config = dict(
    n_layer=9,
    n_head=8,
    n_kv_head=8,
    d_mlp=1024,
    norm='layernorm',
    attn_scale=0.177,
    tie_embeddings=False,
    parallel_block=False,
    init_std_qkv=0.0478,
    lr_head=0.00456,
    schedule='wsd',
    decay_fraction=0.871,
    doc_mask=True,
    train_tokens=217900000,
)
Each number is 500 + 40 x the weight over its row's rms, rounded and kept within 0 to 999. Layers, rows and columns count from 0. Numbers have three digits each. The size before them is the row's rms in percent of the matrix's.

# v: layer 6 attention value, 256x256, rms 0.125, rows 170-191, columns 0-63
# o: layer 6 attention output (transposed), 256x256, rms 0.0873, rows 170-191, columns 0-63
# q: layer 6 attention query, 256x256, rms 0.0874, rows 192-216, columns 0-63
# k: layer 6 attention key, 256x256, rms 0.092, rows 192-215, columns 0-63
v170 087:475532524489487490548544516453611485529475489488502445513485553584452570516521523454518506568447514422440513456487536498522520453513485434512538462471482486536509414523477534494500547539435550
o170 095:527545482526468473481490518472542478540441473541489427449455513577481525547516520539486470548522525471491570460487467438508504429533530488517513523426426483571522479521539463531531480571480517
v171 093:556464540515517537452473513478539531468501489494452524504459502504499543436537518499541482562539485534458437501500478496583516485491504514491477524529510420452543545456564530496462548528508555
o171 106:563535506513426480478486516473432508485463563507497496467413489545452478494534462502488496450497511498569393546540473512520468534527452406476490459507489449461549510516475576515499506512544511
v172 091:512491471575508530546521542446541472392470548444496495468499500510476515463456446573506563471460526520472478569523429480449502464548524550475395523468426459583536564504431476491488506535511493
o172 099:425530531469466493529493538519562495502517542537475514498569468453569515480512487572503507519540490515488519544531525495517525450480477572505447520538468477500559547520479479480456477453618551
v173 093:535566448465519492420523529531518471436577520547520487510482540466474478516548501514549497468534465479493438495517564469522548545489452500496475450454531460486573528478479526555450562459472506
o173 097:490473488460518517386481538478464551498544489422479518491505503573528506500402463532537571505483483480428512477513572505536467519459518526529556513482539484477527548484491548508503520545487536
v174 085:546484538572495478476483559502544526532514554517536504451505534535456484510506572440464436465457520578486561552544536531460502525462418527549486456480541461466478507498473501531513446454447484
o174 093:479525550429465509472495552474493496477523543485527401564420597538485510510469555419505450519560458490575500547487528503452571519455518524540480527500462481484447469425519528531478472538493474
v175 086:478524515565542510580520494527542486419491546493523415527586450467488446497447445441516453442537515472518580497459427496543528480468472503468517488495453481485513443423478483541530491466468538
o175 096:451490460523554539547495543562566458473481472510497409534599530550514435449474565546522498422527535522444509485509496448592452528463498484436530491489513483462451412404488526465487483537524555
v176 079:499535543430435539582392428446533531468502480547494511543445530484468450535468452480469452496510467477536474510508531498497584510479494525520457535525498517466563565545509477503499374532560545
o176 089:548539523522519466484480488500402475547506501506524509473516465483487474506451517512454497489477499540457485471499531442537509481541459548513520594488536492436603519557521530512442554469526469
v177 088:516490448472556492472548505430515442446537513533496487520548486518497459459510551541551508494466439529491526501478484479501460471610450523542472484421585465539552491474517440516560440473475455
o177 099:504567469480510568444463488480539506490531525523554475500425489513468567509508462476528508510479511500538483542499540434481448453547514493445447600516526555484470456541564394527506499530423396
v178 093:483507475506463517514504470484437570508552488487492462451555580508550462466448456499434482523532457576490469526518513566495579543436537535546572511567582532489516491504540418502525570450523459
o178 101:502510512505477458545502509466514588527507467465455516472461552523595415500460478569528458502516509586449528564528498499493541518470510479455475509548466460462488490505563412533499503470544476
v179 091:440523483569474456463506521482480519503510485408507466485484429533511522469505506491473469508571494549606551561494455556542539512497453508508454521542462480485447541495497516476500530486535489
o179 104:494554495474430508490457493477534545504519500511523494544550557416579483454519528573526523435517511500507458497513518486495587456517447523521448447513483519484484489484467484533440522466454504
v180 091:509448529510532479518513504553459499489501486496531521476433494458505548478506509517462540500469603518484518455544581566413450497440481500473531582604445454437498494415473549505549570454532484
o180 096:448541523485505472492558523459459449458495524520518560487454538451545567506488546510502477535515534479501512432531516517450461436544502533460497490539497498576542462501471539440541507466550454
v181 098:514552503493495543558466456497607539494469541489539465484582520505515531470576476494595519489508504502447474526440410521479542541504457483469455548445532543444565456511515547507523553487536515
o181 103:529498524519509491515506483550514502548522483494458421432578581521500508455558432500529500408454505504451481524466516537459522528550575536538485529486563508529469453516474459481444595480498463
v182 089:563440478461463462571574481507513525464477426435519489492509469496538503540483461596511512585579520511499493483464529473357503518472529446491534506496521549481475516480472576463495427531549455
o182 096:476444480506514440530539552594480543501400478481532517519457477595489476531471505534486486434544516494534539498479523504484548441535548465490493517493430510488478463542454477493508472512448469
v183 090:466459522541472466525483507515482526495463481513525459497542468504492500487416474511515480472389530521495439506472507471524572527475533558453498558526471555561547419490432424493504543537480491
o183 104:547545441508463505517532489486447502506527521480596521484546496460460438537470495528470478505442495502562496517553425551509531552459537492423487463501477608417532443497438423443473502505474518
v184 087:432476535498473453433471533465485477504558525497478529508426551473482538514500602501468519531501537504512393478439507558518505507443542559433483459510447469524515559498454540469555536488510475
o184 094:500556503439551558434539469525512479516589518490502517480555538540541474535460556524449550500462525469495425503503521540545546490486548494442470501529456472575551522475447542537446438480439522
v185 084:465459527509515537480519525542437508546504490484460512516526442439486531560549521495510526504506582512445497475546567516543446501540506463535507582488466465500551512518485478526429512488493541
o185 096:506536511489540561433500542503464537506507497524481487471484472495544512470540536464456489532509546431408491483494517448522405466484427516541521557481483500519464552471444500460482478449457544
v186 087:475509472431468438471497588494501462454525505570548519579440452544433516500461444514499460532525511478504478587506411418433550376532483506439540548488561452488509526453451543461473518511530503
o186 094:485524491428474559409447551479428429505478482549532481508514574504481499476504463496462481553519524451500490559518511435551474442516501567487505494466450493391435602435458572478513442496506537
v187 091:433498509468536545559467423467505501465501461481507476522490453457488507490474546429505499540516520471531542507535456587528558505495574480519430416496586471502583482515516504400575485549519496
o187 097:515526459546518495475428453463508520482494468520575514513536516513546456501485496508528484538506417511516522465542553557508526498410470448528489468487535503547554460538486510468554482549490479
v188 087:494503481486528404482540555557590573476472547437456512499463528516433542463468532378425442502469515514446561501476464436586466517463526425543519560506453524519487545446453537521539449496495443
o188 094:483511520453451427508517503492603594533479532542516535508526452471445457467512475476502484519487459566487469486498480476610500520512447496503508512504509535540471624420472489481508478518524529
v189 092:511450491456437507506480495433492463545482492483556426567568523444399455453540492549449434488480502454548498552480571487500495500537578472507523473547557473524499489517520546455515513559481478
o189 097:536579523434426515527496473443466528449515512498525487530578483478502499559580494492525458571533483495517445524480587505509494501494576506554444460483490527529439464500538558490541602462557496
v190 091:534545581486505511488514509514496498528446540511466528484524524445510521482406523507522408483531590537490448499490416491526418518539491446429500435521465502545500513600481533499527551490522467
o190 098:496466510497504525513482524533428526572451486498503438486553521471506468522417477503527436499555513525463506499530480469495529492485500465455526440558501587506468463489537535534574505551465494
v191 083:547474575467502513468435480534498476503584499458545455483470453445500562482440449514488476481501454548504452536500562542492520556497500460520506540506518532521449463472538479451549494505482457
o191 091:486449478499502456510533480517491452412523476492563477487545487479472488538419475519527461463498531563448524580524598548523481517608437529485486460545487530489445505525453533510545478487572469
q192 071:457448603522487470470551520500457519482502466564595458477543452497526436545582499435521485473462478445465427464491552483428474467547523514438491588482484577540537448484556498533539513591491509
k192 061:500422534476515491518459486543528492489467600479530467497562472513469578486506449473484520444536476500501449502519513469527497515476491452453566503528529456465411489561464516501506458491465491
q193 069:492478482562514519560524551446436417487529463535503570437436564572476513514538456485553478551504561480553490409503496545530524524499522484497519475468479502439503482488460502511435443544470485
k193 075:521480513516441515507553476532480543490429563497453391518530466444461453455487510509482498519564469488509502537426503507512477405483555536450521496478550547455546520605479485504454538500476520
q194 067:503498531500485553506457534459519482509459585432460458458504485522464505484440486524508448443560483520567549514453506519551511456553467506430525483453501512479531503422471448496519525412503487
k194 081:457524514522470517464506501464569519470499426536534544467426523554449475426510517508565460463474484482552585529564484441487485460481483541523454516553468487519487555497487468476577488509525578
q195 071:524500434447471545475471488464502488452538495509445468563471501370548525436476532496486538484562475562412549552525526603501517525500450488561457452542576492471470520436450457428447571502518494
k195 073:462530499504467507419550423486466477525524459439587492480496567538488557483486482494533483503546501461510471432555486455519438461499523548490529517509557534529507439547531570519559501530454458
q196 079:541493496529487503471496469471462544507533481487535492588430521461514549451494494551493501512425455556469517505562491460504538467464455480522483519459535465580448484533470507525473463511509498
k196 088:464500434481527548498449500580545494467488553411523459522589416426533466532509454442510560529551558540461513529445497589448532515532562546486496430486522579471497452436452541514449511540513505
q197 078:517478560523569450536549480533510493549443512595501504466525447581542550541516491505522586480422500475572462462508527459468569473504488461493555530464445479438491499488558461452530418533443513
k197 068:564519504499471550519515507449502588473543448497450502455459441486467458460581510510528454433522536488467574534506500503539507508536512497462459498543506460502520481554516486546586516468551564
q198 076:516511420427519541487492382519492515552524472471444498583559538456500529526484504512516498537490472474525504450522507524515415521477497441494529517491521518515433524466564479486493446571539486
k198 086:527504488439476463465543447561583567515454543508501467479471455500548508501497466554495493468551453473527524454514491508483468516478494517455469514503500460469517457528521525482504512420531491
q199 090:452509589514519524508584553522484468485506497581484477429450546520445538536593458507398544585504484504488490491499502539469588479507518553532536502443478515468518498475514459504513472495495461
k199 093:552515530571394497466484503442529553522490421534488548548546497503486471512488480567579418439465476494530490439505501456507429454462463416514526557533455448434474516526513448546533457532475543
q200 084:508552451552556479521484467540505541469415517455471514568494501414481572458491566464499486508512445510519475518486567517555369524496461457534481472541526421485506482516503566455452512451507521
k200 098:534444498492494525510514497487443489432528495492529534500570465498556489523506432462490472548487587545456496498458531495516547531469555505465484434474516633492447458496481547504433501510551508
q201 089:558545514523520578402440429488489455502580426456455479466422542442477498499489524454508498493540443542441597554537474531484422483487512503561450528538502446549509417495521563552444520470501525
k201 096:483533440455469557457507609493537498489522566430516490459468472387532496524528553528446470490448515519490485475507557501483500547540550472464450411542558571495466488445417526531510500441553434
q202 094:520488550532538498494592505550530535416509554531531486442554487526477478498490504524419545538331516450513446473447496454506512437511485419595533464522494534498525567422500440413535404480482520
k202 105:499463596538513485549479491457422471469554451534496536489503524488432467510543521556588515445503514468480474556521513583512522556520530522440508526471529528474470448496496647548419487517591538
q203 106:546471456468475562513475471546541491525378423489496467528492472499548507515446516486544527523554504477533471529527527502547435460439465531509483557494486432494509491513491489461530521512481520
k203 107:499426476423462543437453417493519526467534488412568428517475556536581554509420486518562499542483481459515495496527542510526457501478477502469443461530528573535508419530510471505498461560610414
q204 095:441458489505538473555568518536556489537409478523470519482491481509556498482558485548539482468623441483501505481489522460504526539456500534517550570468474477467465482500533462456510570499539505
k204 100:473589511454490503545457537528504541521534501525452493535509516484474437461525525489495485428565469520431484510437440523430467492587542499451468479538469448503493524507488495504458572463504497
q205 086:549539476488460523553455496525520471538464519468522508477434551432550499469512499520457536575541465540500506521594537506593469509497441523487484533551547467517484525598465540527457580536554498
k205 108:471500445487450521510506519471489506449568531468413474471500536417505509473530503471476450462526529468445481498602565489486503553475499505464523495490482523522445440551512544526469530507577500
q206 111:491540499542481515522453474506519527523473474457508496509493427477424545537486570436567523487438510441491439507481493501447421475536463523547523452516530452421455458562518522447537505527499498
k206 115:573495528494456453568477524472510538518485517460513517457489478589488525507482517421404528484490540452501480518576485465538425556503441433484459542536540441475482501611486544492579590454494504
q207 106:446497513456526482454500474496501562455542548521479466580502481453572498450596526520535455598502421462422589505508506477435486419479509465504519501428547549551451473469510518543506473520516493
k207 112:540457534518530439443576534530502612486503481539469482501524506539459539547533513434461487525477490502623497527419468559471531460470501481552552554495441444462516592497559526455515444474454491
q208 106:467543483462491518486470486546535527480496532543449431546548514467486516465529495547507511567461412462529474480506551525571498449495415522503498465543543491585526553528532461509539525516492518
k208 121:481609488511465528550427460478535442453487482475483446468508525481510530452453520554493444507579379466495447489484540588462512408536484526469537535523494480563525549485535503477494518512530561
q209 115:494537418428488495554458475592497484536513478510486507549468586442502445479535549539434499538520482461367510543559572455529428512547490555531466532511525445577462458510466527501495546470561489
k209 119:538488505538533447574483496530457462455544475472499478510504527583416365508507491526457523509486498520458514473448505507573569509422531456514533501515480524488487473558460503519494538500474587
q210 117:568540473475460453462508549506513520476465479524486483514490450540404527541517490501455490502423474521509462504451557445505470543584537522464458536494476490501505466539579544519508494521469426
k210 114:491466470453464465572411571508470474439490521566415488488469526492496470537498440507510574489498492530484489585437514497568494508584518546540421502523595479533520504498490513579529503519579538
q211 119:566463487538453478480512585481494504514506555477443501490509455457551524471506491508514423491521514462452556492483462465567434463517509536469480563469470537543441438430452441480453465450440512
k211 117:504580501519474508449519495471496490508560480506512493530558543579516473470505489530540524529462557451481534559438481499487475527466494566530508585428478454516525554484510475543509483534463486
q212 131:573501503479513526502510508509453446432434462565467513548512525464536478505505498536566472468587415501504482489555509498485536537510533504538473379551505538516471500567451582480488531499495532
k212 121:513494479521557531488511481588547566473479491446478511503484520431526460477508504516507549462582484496502499539558446519500466451463499492501438459506536523473497521588495536483483548514537545
q213 117:450487493438534508484489495527522527565455499517523508531497487403578482514542469541574484471479529498530503485501568472528511417489541493488526505430486497476430487538470516563521477525581488
k213 125:502473454463576519509485501480487516517508449465510518475508476431510481495518503518537440497545554478502502486477541524487488453414536524536512522481467513493459477509474493486515500554504512
q214 130:568552535496461530576426502450466564469551508427506498496492460553466548514464517488481536475478563546605459527437521435523469518502520459564488536569428474486597589532513571467481511422511510
k214 123:598496549507429477552514526380476536489509470454452474533583483533462475515502585497469568523508489538516475511546508455499478537497514455501556563575487467485560512517506523474506533472494497
q215 126:578471405485551536486506545465567453532395478502504603456424463503505560536439505509492510483553508500520556480498523459535478491473389470551541489487542494506532560492459478475522535535521506
k215 129:512486440540572549478508517489581492542443478449482593529464533552449577522472436483520524518468523472513544517486518476524594520521403487517557466528517465506505574544459536480441525525499477
q216 122:530496520482439517474520487465545483563530482510466476530476499537441567538573558513466516460512455401504550472427531511457497511485510553531540552486524509475569525499500498501530506464437542